Weights of a small transformer language model.
Training: a variant of SOAP for these matrices, 321M tokens, 4900 steps.
Each number is 50 + 12 x the weight over its row's rms, rounded and kept within 0 to 99. Layers, rows and columns count from 0. The size before them is the row's rms in percent of the matrix's.

# layer 6 MLP down, 256x1024, rms 0.059, rows 0-108, columns 256-319
100:47 53 66 42 49 62 40 61 47 41 39 77 54 34 39 52 57 57 51 52 58 72 48 43 73 63 40 49 56 38 45 42 44 76 44 48 55 77 62 52 38 62 46 60 36 31 34 59 59 42 33 38 53 55 70 41 64 47 34 60 55 61 54 34
099:42 44 42 42 67 48 59 60 39 37 61 49 53 31 50 19 55 49 62 58 46 36 55 25 34 35 52 75 53 53 72 45 46 64 85 40 46 65 44 59 50 27 42 65 58 58 49 44 55 53 44 62 45 72 39 55 66 41 59 30 49 36 43 50
097:64 66 40 68 39 42 58 31 42 61 55 46 39 55 42 41 29 25 38 57 69 62 49 50 52 20 40 59 42 50 74 51 35 57 41 49 54 28 28 48 46 60 42 30 57 40 44 65 47 36 54 70 58 35 78 60 53 26 58 42 28 54 59 20
099:36 55 50 46 64 36 28 64 36 50 35 58 58 28 64 55 46 58 43 42 54 42 41 35 57 48 60 63 63 55 44 51 55 38 41 58 43 57 49 55 43 67 36 42 52 46 47 27 35 56 44 32 65 47 52 32 69 61 83 54 68 42 65 44
107:60 42 58 65 36 37 44 51 49 50 44 59 45 27 44 72 55 35 47 64 60 60 43 52 53 49 63 56 71 48 35 70 27 57 48 63 52 28 38 51 65 62 56 41 39 54 45 38 43 44 64 58 27 50 39 69 66 56 35 41 12 61 54 53
096:60 55 49 52 28 29 35 46 59 56 30 61 54 75 52 62 64 51 69 39 48 59 34 44 56 45 43 37 43 42 59 36 59 37 45 47 59 44 32 43 49 49 24 54 59 44 29 69 56 46 41 34 44 42 61 43 51 48 58 57 47 58 55 33
100:52 58 56 35 53 62 49 48 54 38 40 71 28 37 78 44 74 49 39 40 35 45 48 35 52 30 37 45 29 45 47 58 85 49 41 68 54 59 63 39 41 31 30 46 42 55 16 60 39 51 66 51 51 35 45 35 44 62 41 41 64 50 62 32
095:44 52 39 37 34 30 58 27 48 54 54 42 30 20 50 62 67 40 58 39 35 49 49 55 43 58 32 40 66 43 54 58 56 48 46 46 66 74 33 54 38 55 44 35 50 47 43 47 40 42 63 47 30 52 50 49 33 49 49 65 45 48 71 49
101:46 56 49 57 31 43 66 49 56 50 50 30 44 32 35 66 58 38 64 47 49 45 60 37 38 66 46 38 45 54 49 48 42 43 35 32 31 60 32 60 62 35 40 69 37 36 64 44 54 55 37 66 52 41 41 45 33 57 45 70 50 42 24 33
101:43 44 46 55 59 52 49 64 39 60 45 60 64 55 34 69 62 64 55 46 53 66 48 52 34 64 45 57 38 41 35 36 36 56 56 23 65 41 41 47 56 41 44 44 58 68 28 51 61 55 44 43 31 33 50 29 29 55 38 48 54 61 46 35
099:67 29 47 56 43 49 57 64 47 39 31 59 45 53 48 45 45 46 55 42 27 37 61 38 62 27 67 57 47 55 42 38 61 44 50 43 45 50 61 43 21 43 50 38 45 49 47 22 55 45 39 77 53 56 60 64 47 61 55 56 47 62 44 57
099:54 50 53 40 52 65 48 53 39 45 66 46 20 48 18 56 49 65 30 33 46 43 49 52 24 50 48 65 61 67 53 47 44 42 47 56 30 59 50 42 35 42 53 42 51 72 64 74 25 61 54 63 49 48 32 34 31 37 46 39 51 45 49 43
100:68 41 46 35 48 52 27 60 43 58 73 65 54 73 56 57 41 59 43 48 61 66 56 71 31 30 44 72 45 48 47 45 32 29 46 54 54 54 58 43 51 57 54 56 43 39 62 14 39 42 40 57 58 39 41 58 57 29 40 48 62 45 34 33
098:46 56 53 53 80 70 42 51 63 69 47 61 33 57 54 46 52 31 70 54 71 40 40 50 41 67 49 57 65 51 24 53 38 66 37 30 61 36 44 44 50 32 52 63 72 60 60 48 28 49 59 73 50 44 52 52 63 50 49 44 69 40 38 61
101:56 49 46 62 51 51 55 31 61 41 48 40 56 83 57 37 47 65 49 55 37 49 56 54 40 51 78 41 49 66 39 64 29 73 59 43 49 60 44 56 45 53 49 61 42 30 57 38 48 60 49 63 40 73 65 51 57 54 62 43 45 64 53 34
107:50 65 58 50 62 30 44 52 55 61 43 52 32 45 53 64 45 47 39 41 61 37 41 47 43 69 46 52 46 27 48 78 43 48 45 72 36 62 57 32 59 56 52 40 51 38 36 46 48 58 53 59 69 67 36 51 76 32 52 35 54 61 59 59
098:48 52 41 39 55 55 66 60 48 66 42 48 63 62 56 55 48 46 43 45 73 47 54 38 32 66 36 52 52 61 45 53 46 43 49 41 47 58 78 49 35 61 57 52 64 24 33 51 63 47 69 41 52 38 52 41 51 58 50 38 64 43 48 46
099:49 36 55 63 42 50 53 44 56 37 57 60 47 37 55 48 49 39 33 48 44 53 54 46 25 30 49 36 76 53 39 36 52 23 45 49 46 56 47 58 51 47 59 52 54 72 56 64 52 54 65 47 73 34 64 56 64 67 48 57 42 37 50 63
097:60 45 57 45 52 43 24 46 51 58 76 46 39 39 64 59 66 40 53 52 29 29 47 38 64 39 64 58 48 54 60 50 53 50 58 60 49 56 33 71 38 40 44 50 50 67 69 19 57 68 37 51 32 37 46 28 75 54 56 57 31 53 51 59
098:42 44 47 46 16 58 31 73 59 53 47 50 39 45 37 50 64 58 55 60 52 66 58 46 48 62 57 27 54 57 55 63 61 57 64 68 46 49 55 52 27 43 44 66 41 69 67 33 53 54 16 64 46 53 19 61 41 73 71 62 52 50 75 52
098:68 45 55 27 46 73 58 33 35 35 37 46 59 51 31 43 40 49 46 58 46 45 39 46 35 61 55 59 44 39 48 66 47 26 43 52 77 80 56 55 56 31 56 55 56 45 68 47 48 63 46 53 43 58 48 41 44 42 41 66 55 49 40 47
101:48 55 63 45 45 44 66 42 53 57 23 65 68 39 50 69 61 49 59 43 67 41 65 34 45 54 66 67 43 71 46 44 48 79 56 40 36 68 50 47 48 50 64 47 55 62 25 56 54 36 49 66 54 67 55 61 62 62 43 47 49 59 52 51
101:51 60 41 60 55 54 50 49 44 73 59 56 39 56 67 35 50 62 43 34 75 43 42 44 49 61 35 49 52 41 68 54 43 56 46 54 41 70 57 60 26 34 40 40 36 52 44 51 48 48 30 44 32 59 64 49 51 71 30 63 67 56 68 53
102:41 49 51 54 56 53 52 48 51 44 48 53 55 46 54 46 49 47 43 53 43 70 80 50 53 74 47 47 32 44 39 51 59 37 53 46 62 42 54 48 63 62 51 55 62 54 48 35 47 69 72 42 47 64 67 45 31 48 42 53 47 74 78 45
105:46 69 44 44 43 38 30 45 50 52 49 73 58 85 40 63 31 55 62 41 50 46 58 49 39 62 46 44 67 60 49 44 45 54 16 49 70 56 51 65 50 52 51 56 51 49 60 47 26 70 43 57 48 46 58 40 42 49 62 77 46 36 59 58
102:61 50 45 39 52 50 56 34 52 74 42 75 55 51 71 51 61 49 70 52 45 41 50 27 59 51 49 55 43 48 38 40 55 30 46 49 61 51 42 53 33 60 50 25 36 43 59 41 52 42 58 46 49 45 46 30 58 60 42 62 53 42 56 37
099:51 40 43 58 48 47 55 37 30 41 35 60 60 52 21 54 71 73 39 50 53 49 43 36 50 38 49 76 37 34 68 58 31 69 57 33 39 43 40 28 33 57 61 39 69 45 39 56 53 53 60 45 50 54 41 51 54 42 56 49 20 24 49 38
097:43 40 37 49 58 77 50 48 51 55 57 52 57 52 63 47 51 45 34 44 62 57 55 25 39 50 43 56 67 49 38 47 48 36 76 59 51 36 67 50 54 43 47 64 50 54 45 55 54 69 20 45 56 37 82 68 56 48 70 47 52 59 71 53
099:56 44 47 59 21 38 48 30 47 66 64 42 53 67 69 62 69 47 49 66 66 45 48 57 63 57 51 54 37 32 32 46 67 57 70 55 78 56 54 51 62 38 57 31 50 66 48 56 26 59 65 40 35 59 67 57 45 56 40 34 27 37 57 36
098:53 60 45 38 60 69 45 59 51 40 53 50 58 37 53 44 72 70 37 48 18 50 43 59 49 20 50 46 61 58 52 22 53 64 36 41 46 55 92 37 58 64 72 69 60 35 38 38 69 47 48 66 47 74 46 44 67 57 39 56 41 62 57 63
100:60 19 34 37 43 50 56 45 55 35 37 42 50 46 44 63 61 57 48 61 31 29 39 48 37 63 56 39 68 51 40 44 31 52 41 13 56 62 49 51 80 58 34 67 65 54 54 29 75 51 48 66 40 56 56 28 37 52 43 56 39 53 38 40
096:52 51 44 45 66 43 45 50 51 39 55 55 39 53 63 46 50 43 46 44 53 54 44 56 54 35 30 44 55 45 32 35 50 46 46 64 35 62 54 35 71 54 75 78 52 41 51 57 49 35 43 59 59 56 49 57 44 39 17 51 56 67 70 51
099:47 56 30 55 49 33 26 79 61 32 55 38 59 42 44 60 50 50 37 47 56 64 20 52 39 40 38 44 50 48 59 41 41 45 53 70 66 46 50 32 54 55 45 69 28 64 46 58 39 57 38 46 60 42 55 45 41 43 50 32 40 31 47 66
099:16 47 66 67 35 41 30 36 34 69 44 57 52 45 43 37 58 47 69 45 41 33 32 44 31 51 53 51 41 37 43 53 57 58 56 50 26 69 57 39 47 39 42 61 45 65 48 42 58 46 49 55 30 51 43 55 34 27 44 63 52 50 62 32
101:54 45 42 28 54 53 55 64 71 32 54 77 59 56 30 48 39 37 43 51 56 55 50 34 46 65 64 57 32 33 62 41 74 41 60 36 69 71 52 49 55 51 35 64 50 33 26 51 36 42 39 62 40 47 71 26 49 29 69 61 71 42 56 66
101:36 45 56 54 42 22 48 44 26 57 49 68 48 68 49 30 62 74 49 57 46 63 48 64 59 47 63 39 62 36 55 36 44 63 43 76 40 61 53 51 40 51 46 38 44 64 57 55 64 52 38 45 60 53 48 60 47 61 53 45 50 61 51 55
097:49 66 70 52 26 26 44 66 55 45 58 44 39 54 59 28 65 43 38 57 52 68 35 60 65 43 54 60 60 50 29 27 43 46 45 45 39 37 57 81 35 51 49 44 51 36 29 41 41 45 42 50 58 45 53 71 45 42 43 59 46 57 42 58
098:53 63 37 37 59 45 49 44 47 54 51 42 62 38 54 50 63 56 73 33 61 60 50 62 44 51 37 37 19 54 53 52 30 47 21 20 51 38 33 65 38 36 46 70 59 33 59 55 58 36 59 55 39 42 47 43 62 27 26 43 46 71 64 50
100:39 61 57 44 66 53 54 57 53 49 45 47 54 69 53 49 62 72 50 52 56 56 60 39 55 31 51 41 67 62 32 40 55 73 63 51 44 56 32 56 45 63 39 73 65 50 36 48 62 63 76 53 49 41 49 47 46 34 36 52 31 41 56 42
097:58 64 50 31 85 67 41 54 41 61 52 71 48 30 32 59 48 37 52 35 51 20 59 51 60 70 75 66 57 37 54 54 49 56 55 73 64 54 56 30 42 44 36 52 59 39 50 56 36 52 21 42 34 52 58 38 50 46 40 53 61 75 41 32
096:62 49 48 46 64 72 70 45 66 52 67 33 50 52 42 44 36 41 59 61 58 46 42 35 50 53 51 51 91 51 40 43 76 44 51 51 37 52 44 39 55 41 50 58 33 42 37 61 63 58 61 48 64 68 58 61 48 69 38 54 50 46 63 60
098:52 33 49 54 56 57 48 26 42 60 56 41 37 46 43 50 61 43 36 36 49 43 41 51 28 38 54 55 36 58 62 38 47 44 32 42 23 59 54 39 69 39 45 58 54 69 46 46 50 28 57 66 46 52 49 42 49 36 53 57 59 43 52 51
104:38 60 65 51 40 34 57 55 60 70 50 70 42 41 53 51 56 49 39 57 56 58 39 30 47 56 57 54 39 42 43 36 38 44 39 33 30 64 50 69 64 75 62 50 62 43 52 44 83 43 50 29 38 42 56 62 36 37 58 32 69 48 47 55
099:63 43 46 54 49 44 63 56 35 65 57 45 50 33 57 47 49 41 61 67 35 59 55 32 55 56 46 70 45 43 71 48 41 42 67 45 55 42 60 44 52 37 62 22 69 53 61 44 57 43 51 50 77 53 58 42 51 57 54 38 58 56 48 68
103:43 33 61 59 52 26 66 34 58 28 34 51 49 57 58 53 58 42 57 38 69 57 51 61 41 77 55 51 51 49 64 42 42 35 23 83 55 39 44 52 63 47 77 56 70 68 54 68 59 50 45 46 67 49 71 70 50 45 32 63 52 48 50 35
098:45 43 55 71 26 49 33 55 78 40 61 53 69 48 62 33 41 48 55 47 48 27 76 53 55 59 51 51 45 21 60 38 46 66 46 45 21 38 82 45 40 53 29 26 58 49 47 58 44 43 53 60 28 40 68 37 73 37 58 63 45 49 53 87
101:59 38 41 40 42 53 62 48 77 50 33 61 46 62 66 59 37 62 40 29 52 37 62 48 57 75 52 39 64 55 66 39 54 47 42 57 65 63 45 76 64 44 50 64 38 34 50 46 45 53 24 44 43 54 55 58 30 50 61 38 37 42 45 59
100:38 32 46 66 54 43 64 62 28 66 44 42 45 40 45 60 54 50 47 44 42 39 53 53 68 45 43 54 60 63 28 33 48 78 58 34 78 40 72 50 34 35 61 51 52 40 39 41 50 61 42 55 42 71 42 56 55 39 57 38 64 43 40 55
097:53 69 35 36 49 37 37 67 56 82 33 44 78 47 60 63 60 64 33 53 69 32 36 53 47 36 55 51 43 78 51 50 23 43 36 61 28 77 49 31 30 44 49 41 46 31 47 54 33 57 13 44 27 50 56 54 58 38 39 48 53 55 83 47
098:66 60 29 37 55 62 48 51 66 49 47 55 51 57 63 42 53 74 54 47 60 50 53 39 47 54 31 60 49 43 58 56 60 45 57 61 47 59 40 37 46 55 60 44 55 71 48 37 50 68 53 44 37 38 54 49 40 52 54 50 69 40 70 58
101:25 43 45 33 31 41 35 45 37 34 35 61 29 62 45 41 61 72 40 67 67 62 57 41 34 47 27 28 45 35 61 57 59 48 54 45 53 63 50 60 57 46 64 54 66 39 36 55 46 46 55 68 10 55 38 35 49 60 53 61 45 46 16 61
102:47 30 68 46 94 54 37 47 51 56 50 66 52 25 45 59 40 41 44 64 60 47 50 55 47 57 48 46 70 33 47 47 33 55 45 38 57 52 61 47 51 43 41 59 42 29 33 59 61 50 53 44 20 52 56 52 34 54 55 49 60 41 68 43
101:54 36 56 49 46 59 60 63 40 23 46 64 47 43 62 61 54 43 61 77 48 42 48 47 57 64 47 61 81 60 74 49 29 40 35 45 56 45 43 52 73 54 69 48 78 49 54 36 69 53 51 52 55 47 32 39 67 62 52 37 30 46 43 53
098:63 52 69 42 49 60 22 49 59 61 45 43 37 64 41 46 48 51 60 52 45 53 45 35 46 37 53 70 52 48 52 46 47 28 54 48 47 36 53 49 66 39 68 55 55 32 30 59 47 51 59 40 33 41 64 67 30 46 36 45 57 56 32 47
098:50 47 50 65 66 35 37 39 46 42 56 39 64 60 68 60 47 40 48 52 43 55 55 60 60 49 54 57 41 35 50 33 51 42 35 41 48 66 40 56 70 54 67 48 45 54 39 62 26 43 31 67 56 32 35 39 29 23 48 50 50 55 65 45
100:56 59 58 69 49 53 40 55 67 34 57 34 80 15 44 41 55 67 47 42 51 38 65 69 37 65 61 54 45 31 44 61 66 56 45 48 62 50 24 40 28 62 51 38 32 50 52 55 64 54 66 66 64 54 36 47 60 41 36 54 57 36 43 40
098:35 65 42 15 49 78 72 69 38 55 43 64 55 58 45 40 48 44 41 58 39 45 48 48 64 86 45 47 66 44 73 38 50 53 27 59 53 59 27 38 65 29 55 63 59 52 76 58 52 59 41 46 50 60 46 43 63 49 37 56 64 50 71 58
100:50 31 29 57 51 35 63 59 63 29 43 44 46 46 63 61 36 55 42 60 44 41 48 47 57 52 50 38 47 57 53 58 64 55 53 48 64 60 52 58 48 25 38 52 76 57 38 46 70 44 52 52 45 39 27 51 64 40 52 44 53 47 83 35
106:43 51 39 47 40 72 40 39 25 61 80 43 48 30 54 51 58 49 39 72 52 46 37 41 45 53 44 52 47 57 52 47 54 44 28 52 60 56 55 53 54 37 71 61 51 82 26 43 46 38 61 64 47 26 54 31 51 59 43 39 40 67 45 55
100:59 27 55 55 56 75 53 46 19 36 42 59 44 37 55 66 71 62 43 42 45 52 42 75 25 40 45 70 45 39 54 56 34 42 40 25 68 40 46 59 53 64 68 65 43 42 48 53 51 49 52 58 58 39 50 32 28 44 48 50 44 40 59 47
097:47 60 26 55 60 38 56 66 63 28 34 76 67 26 50 55 58 54 49 53 79 50 57 46 44 57 73 50 48 46 53 61 59 47 37 60 59 53 49 58 47 45 52 52 54 73 46 34 35 67 62 49 59 51 74 33 50 39 64 60 49 49 52 50
100:73 44 25 48 50 47 45 36 54 47 35 61 48 43 57 60 55 51 63 58 35 51 55 57 55 50 78 47 47 28 72 28 41 67 50 70 36 37 59 51 35 58 54 31 51 13 29 56 49 53 43 51 46 45 48 48 47 44 60 32 34 40 65 57
098:45 33 57 37 57 42 56 47 74 37 42 61 42 64 53 72 40 42 56 69 34 58 48 67 43 40 76 54 67 41 72 45 59 44 37 42 47 70 35 42 41 63 39 60 57 56 27 70 69 52 54 47 48 47 43 77 55 50 62 58 44 32 43 53
103:42 58 47 71 36 42 42 51 36 50 61 64 52 55 53 52 57 26 57 19 42 45 57 58 45 53 53 64 48 65 57 90 31 49 37 53 61 49 37 72 65 59 38 44 43 33 43 58 46 27 51 45 69 60 58 54 70 50 47 33 63 74 44 56
103:36 51 41 25 30 57 56 34 29 58 56 42 79 15 45 45 57 69 54 62 42 49 59 54 75 50 63 66 62 52 56 55 45 68 57 49 59 62 45 68 42 55 52 30 46 59 64 48 47 64 39 54 53 67 69 59 38 46 72 57 40 59 36 51
101:47 52 72 38 27 56 55 56 63 44 46 58 37 66 73 48 52 52 64 55 19 48 60 39 34 61 39 47 71 28 65 60 33 52 60 69 32 62 35 69 49 58 52 48 45 34 45 38 61 38 50 51 41 42 45 61 64 55 32 49 18 37 55 66
104:78 34 62 90 48 52 42 80 61 43 65 52 54 49 63 55 42 49 64 49 26 49 52 26 67 60 69 44 61 33 35 64 59 49 71 60 40 46 43 59 48 61 56 50 35 23 38 58 57 53 55 53 43 65 54 64 77 62 34 54 41 54 65 53
103:45 26 43 63 56 51 41 45 44 52 61 51 62 49 29 55 42 46 50 52 59 48 37 25 48 41 44 61 49 42 57 60 47 47 60 48 68 53 52 48 62 53 46 45 58 49 57 29 50 48 60 41 38 56 40 66 62 48 54 53 41 35 60 47
101:62 47 47 75 36 63 32 51 53 72 47 37 24 44 36 56 27 51 30 60 54 59 37 46 36 38 34 64 53 67 53 45 47 42 32 65 36 36 39 50 37 53 64 52 43 35 42 51 44 61 59 39 30 41 78 89 48 31 40 49 54 60 70 60
098:78 46 43 69 24 64 56 60 49 51 53 58 39 45 48 52 52 57 24 67 48 74 56 54 47 58 56 49 58 49 47 57 63 50 42 59 64 61 70 30 64 51 56 30 32 35 41 52 61 40 56 58 41 46 50 37 27 47 42 48 52 36 27 43
102:57 60 39 23 41 40 58 50 50 39 47 45 53 60 47 50 53 56 50 71 60 49 49 54 61 59 43 58 53 57 38 38 60 40 48 18 40 40 48 33 42 52 58 49 36 52 50 45 73 54 38 46 74 49 65 28 49 36 57 25 28 49 31 33
102:54 54 50 70 59 69 60 73 55 42 68 56 45 60 57 36 51 47 55 24 74 59 42 51 67 53 50 54 54 56 41 50 29 55 28 52 37 32 69 39 74 45 55 55 61 25 45 77 60 69 37 36 62 65 28 51 60 54 40 46 33 17 66 81
099:64 49 57 43 54 56 23 45 46 56 52 27 75 66 56 48 54 66 40 33 45 28 58 46 45 50 49 51 66 36 56 26 37 34 22 44 42 58 38 33 43 63 46 65 33 45 61 53 33 58 50 52 47 40 43 57 55 30 72 40 36 59 59 62
101:36 42 54 52 43 46 43 49 46 50 35 40 46 49 50 43 53 71 48 43 30 35 60 37 55 49 56 69 40 36 36 59 60 67 39 50 48 38 47 51 61 59 35 68 63 50 29 67 32 66 52 39 44 35 57 44 71 46 38 60 34 46 74 45
100:34 53 67 51 41 48 43 50 63 62 83 64 53 65 68 52 43 58 69 59 50 38 53 48 47 49 30 66 46 61 57 51 65 44 35 64 47 69 68 49 32 54 45 50 46 62 70 49 38 56 69 46 57 47 48 39 55 47 46 72 58 38 50 29
099:25 47 39 42 34 43 40 35 46 16 42 66 52 60 50 52 50 40 47 52 55 64 75 34 61 68 62 50 68 53 51 37 58 48 66 31 47 52 71 44 61 54 52 34 34 74 47 39 60 54 70 65 55 55 59 55 53 66 50 51 61 46 43 46
097:30 58 41 59 61 52 36 40 43 40 36 58 48 39 22 46 47 63 55 25 52 71 49 56 66 42 66 53 43 58 33 35 33 44 61 69 56 47 53 39 63 51 50 42 46 27 40 57 41 48 49 54 50 64 59 36 50 09 50 55 60 69 65 55
095:46 47 67 29 49 35 58 59 52 51 57 68 40 55 36 47 68 40 55 50 49 41 56 62 47 59 57 49 51 66 42 39 66 39 67 52 66 49 52 54 30 64 36 42 34 32 59 43 58 62 59 51 48 72 73 33 53 59 36 49 68 55 50 57
103:44 44 64 48 69 55 50 27 17 69 48 10 49 44 36 54 34 71 63 49 67 17 49 49 58 66 54 42 58 31 62 47 49 31 32 31 33 42 54 57 55 36 45 69 33 55 34 38 61 59 39 64 77 57 53 48 58 64 33 51 54 39 39 49
100:31 53 48 49 49 48 47 45 46 59 46 51 38 56 57 60 52 38 61 67 45 38 42 47 71 65 28 46 46 56 29 40 61 63 48 38 41 46 64 35 55 39 59 49 52 62 55 55 61 53 50 27 57 50 53 62 69 56 48 61 68 40 34 30
101:57 59 57 38 61 40 41 44 37 45 39 52 60 42 63 41 33 31 46 64 56 44 36 50 39 59 45 54 41 27 44 66 38 66 55 40 37 61 27 64 54 50 50 39 54 67 22 61 48 70 60 23 70 59 69 30 43 49 24 63 22 21 62 32
104:60 47 45 29 49 57 49 57 54 47 46 57 34 62 42 61 61 38 58 53 82 59 54 50 38 53 66 53 33 59 39 67 51 55 63 40 67 48 64 59 38 54 51 59 47 57 48 38 44 60 42 47 64 61 65 50 54 44 41 57 54 74 54 37
100:65 27 34 57 52 48 23 48 60 62 30 48 58 36 54 52 28 40 35 56 51 72 34 25 35 60 62 80 49 25 42 58 42 52 60 39 47 48 54 47 55 63 53 40 50 50 43 45 53 49 51 55 38 54 21 48 42 63 55 54 45 45 48 43
103:44 50 53 44 44 20 65 41 37 60 36 59 43 29 39 51 77 54 62 49 39 51 54 59 52 56 60 54 27 71 27 59 19 43 55 71 50 44 60 52 65 53 48 35 51 47 40 38 42 47 51 52 57 59 48 72 71 58 64 43 75 34 41 73
100:38 69 59 54 44 66 55 31 47 62 41 48 54 57 48 59 36 52 46 48 60 64 60 43 39 44 54 55 35 53 54 68 42 47 55 41 46 58 37 54 62 36 53 59 68 53 40 61 36 47 60 63 63 46 31 45 54 35 59 66 58 46 42 20
094:46 62 46 41 52 42 60 37 57 48 56 40 50 35 50 57 36 40 36 64 64 37 36 43 55 54 49 59 52 65 52 76 42 58 60 48 43 58 61 44 65 33 48 30 45 34 46 36 56 19 74 55 61 40 58 57 45 19 61 39 37 55 53 40
096:22 35 59 53 58 40 59 40 51 45 39 35 53 48 56 67 45 51 56 64 38 46 50 32 36 51 60 54 56 48 35 35 38 49 40 57 40 53 56 51 43 40 39 58 47 43 45 54 57 53 73 43 63 34 21 56 59 54 46 43 62 43 61 73
102:55 58 61 52 40 48 38 49 73 55 65 74 33 53 41 56 36 72 44 52 57 50 48 63 76 56 52 36 62 41 46 49 51 61 29 27 48 48 45 38 66 47 55 52 50 58 33 43 70 28 36 50 52 81 58 65 48 61 34 53 49 65 50 61
098:31 40 54 28 41 46 55 38 40 47 46 38 42 44 43 58 21 50 48 40 66 37 69 58 63 10 51 52 63 56 42 75 43 59 48 39 52 50 28 32 50 54 67 54 48 39 47 61 51 52 46 53 52 71 69 68 51 43 34 75 42 48 46 43
102:61 23 51 46 60 38 73 41 52 45 64 50 69 45 53 69 64 60 80 48 42 41 55 52 50 51 51 35 62 48 60 56 41 35 63 42 37 51 55 47 50 46 43 60 47 55 55 28 50 48 38 52 40 54 55 47 42 43 49 49 60 53 42 34
103:47 36 34 47 56 26 37 22 46 49 28 52 49 57 44 57 55 65 48 46 35 23 38 65 34 73 48 39 43 41 51 47 42 42 54 55 60 56 60 42 50 60 43 51 56 48 46 71 40 52 61 53 67 46 48 52 42 62 51 45 15 67 43 44
101:52 51 51 60 47 63 59 39 34 41 34 69 62 44 42 49 64 39 57 37 56 23 48 44 41 40 48 36 73 44 37 69 42 75 70 47 31 47 20 21 36 81 60 51 39 59 68 32 47 63 40 56 58 56 49 51 44 58 32 36 41 46 50 45
105:61 63 71 43 55 56 49 42 62 44 54 55 43 46 60 44 52 54 46 38 33 39 28 59 65 36 47 62 32 30 52 71 34 65 55 52 50 45 42 45 67 64 62 64 54 41 56 47 72 51 40 47 72 42 67 69 56 56 35 40 64 36 84 25
097:55 70 42 54 55 31 30 40 57 46 71 23 56 72 52 35 44 27 57 52 62 76 70 36 34 51 61 45 55 48 40 54 63 41 40 42 61 45 56 76 40 53 43 07 50 42 56 29 37 58 49 52 42 50 37 22 55 54 44 45 38 49 50 58
101:61 61 60 58 58 52 54 31 55 30 52 41 83 42 45 58 61 43 64 49 35 46 50 30 45 51 39 50 51 53 31 41 31 50 40 61 39 65 46 54 56 55 71 38 44 30 40 32 55 59 47 66 47 44 50 32 38 44 51 60 76 49 52 62
099:25 52 49 36 48 55 46 40 47 55 44 15 46 63 44 30 52 62 61 38 48 44 51 59 41 28 38 48 58 44 60 41 54 42 40 32 23 47 57 62 51 53 30 32 63 29 53 55 34 48 43 57 51 41 34 52 46 41 63 49 58 36 57 38
098:75 69 56 57 57 67 32 40 37 36 54 44 47 38 49 47 47 49 62 54 66 56 31 58 43 66 37 53 48 60 60 36 55 47 61 52 62 75 35 50 40 53 57 45 53 57 43 45 45 60 32 34 68 49 45 41 54 42 70 34 62 32 36 41
099:52 22 43 48 40 53 26 41 53 70 30 43 48 45 71 54 44 75 74 54 50 49 40 54 60 30 51 48 49 59 63 74 41 55 75 44 36 58 63 69 58 61 40 54 44 50 63 49 50 67 64 53 63 65 55 71 60 40 42 60 43 68 45 58
101:61 47 43 27 45 41 70 53 51 39 47 61 42 55 52 40 43 55 48 51 47 53 47 51 47 63 42 41 48 36 53 41 49 32 44 22 32 46 42 39 43 67 54 43 38 64 51 59 70 52 69 46 37 37 55 38 34 51 39 45 50 52 38 56
104:48 60 55 61 67 43 39 37 60 59 30 46 47 62 63 61 36 37 55 49 45 46 53 52 53 61 53 39 29 47 46 41 59 41 63 57 28 62 41 59 46 51 53 43 49 48 36 19 46 61 37 37 65 45 54 44 42 50 70 55 44 62 32 46
100:64 34 33 32 40 40 66 54 66 65 51 31 42 49 57 37 51 27 70 46 54 54 54 40 44 47 43 30 45 29 44 41 40 47 44 53 59 50 58 65 62 40 46 55 39 49 27 50 69 51 48 53 34 57 54 45 40 18 50 50 47 57 31 38
099:43 50 49 51 56 44 55 54 51 51 58 70 36 47 43 49 67 62 51 50 36 49 37 47 59 49 44 60 72 22 65 46 47 64 44 61 60 53 44 42 38 58 50 13 43 51 66 39 36 39 49 60 54 64 28 44 60 54 59 49 62 28 41 65
099:60 60 37 28 47 57 65 43 62 59 84 56 54 52 52 56 57 52 48 62 37 48 48 64 66 39 40 39 38 37 72 65 60 45 60 54 58 41 67 56 54 27 56 45 61 69 41 23 74 44 41 47 57 42 45 53 60 40 35 60 46 14 36 56
104:58 60 49 54 36 46 54 56 60 65 60 34 61 29 35 63 53 21 64 29 51 44 60 39 41 35 60 32 42 35 25 28 70 50 55 50 50 52 50 60 54 41 51 56 52 58 67 54 73 55 43 55 64 59 63 35 78 56 58 48 60 43 47 56
098:62 22 39 59 65 40 44 56 35 32 45 59 42 40 51 41 37 76 63 48 57 48 54 52 46 52 49 68 35 65 69 51 60 49 41 42 62 40 52 30 39 53 54 61 60 58 43 72 57 56 43 60 71 64 37 35 40 48 45 53 75 22 63 55
102:54 59 39 57 45 59 68 47 53 35 29 72 46 63 63 53 56 34 50 40 37 53 52 50 76 34 40 71 50 61 49 46 44 54 73 24 58 31 63 69 46 52 24 52 46 47 32 50 60 41 36 49 42 63 63 40 64 40 51 62 34 36 66 36
102:59 48 46 47 47 65 38 41 43 57 50 55 39 59 59 59 41 51 54 33 42 56 60 47 62 66 59 55 57 57 62 48 62 51 27 48 55 60 25 59 57 60 52 39 71 30 61 48 67 46 55 23 59 55 51 42 56 28 61 42 59 60 31 66
100:45 62 72 45 55 29 44 54 42 52 60 43 41 54 66 50 41 48 59 28 43 53 65 56 55 59 57 41 60 59 60 72 46 56 45 39 60 64 37 43 52 55 57 51 46 29 42 34 54 30 54 61 48 57 45 54 80 37 50 43 56 63 30 77
100:59 46 59 49 30 76 46 43 50 56 38 60 50 50 45 36 58 39 73 15 45 57 51 62 43 63 62 65 47 57 54 49 46 36 42 35 63 33 62 55 52 73 36 57 46 40 58 53 55 60 29 57 39 50 54 69 35 54 41 50 39 52 42 42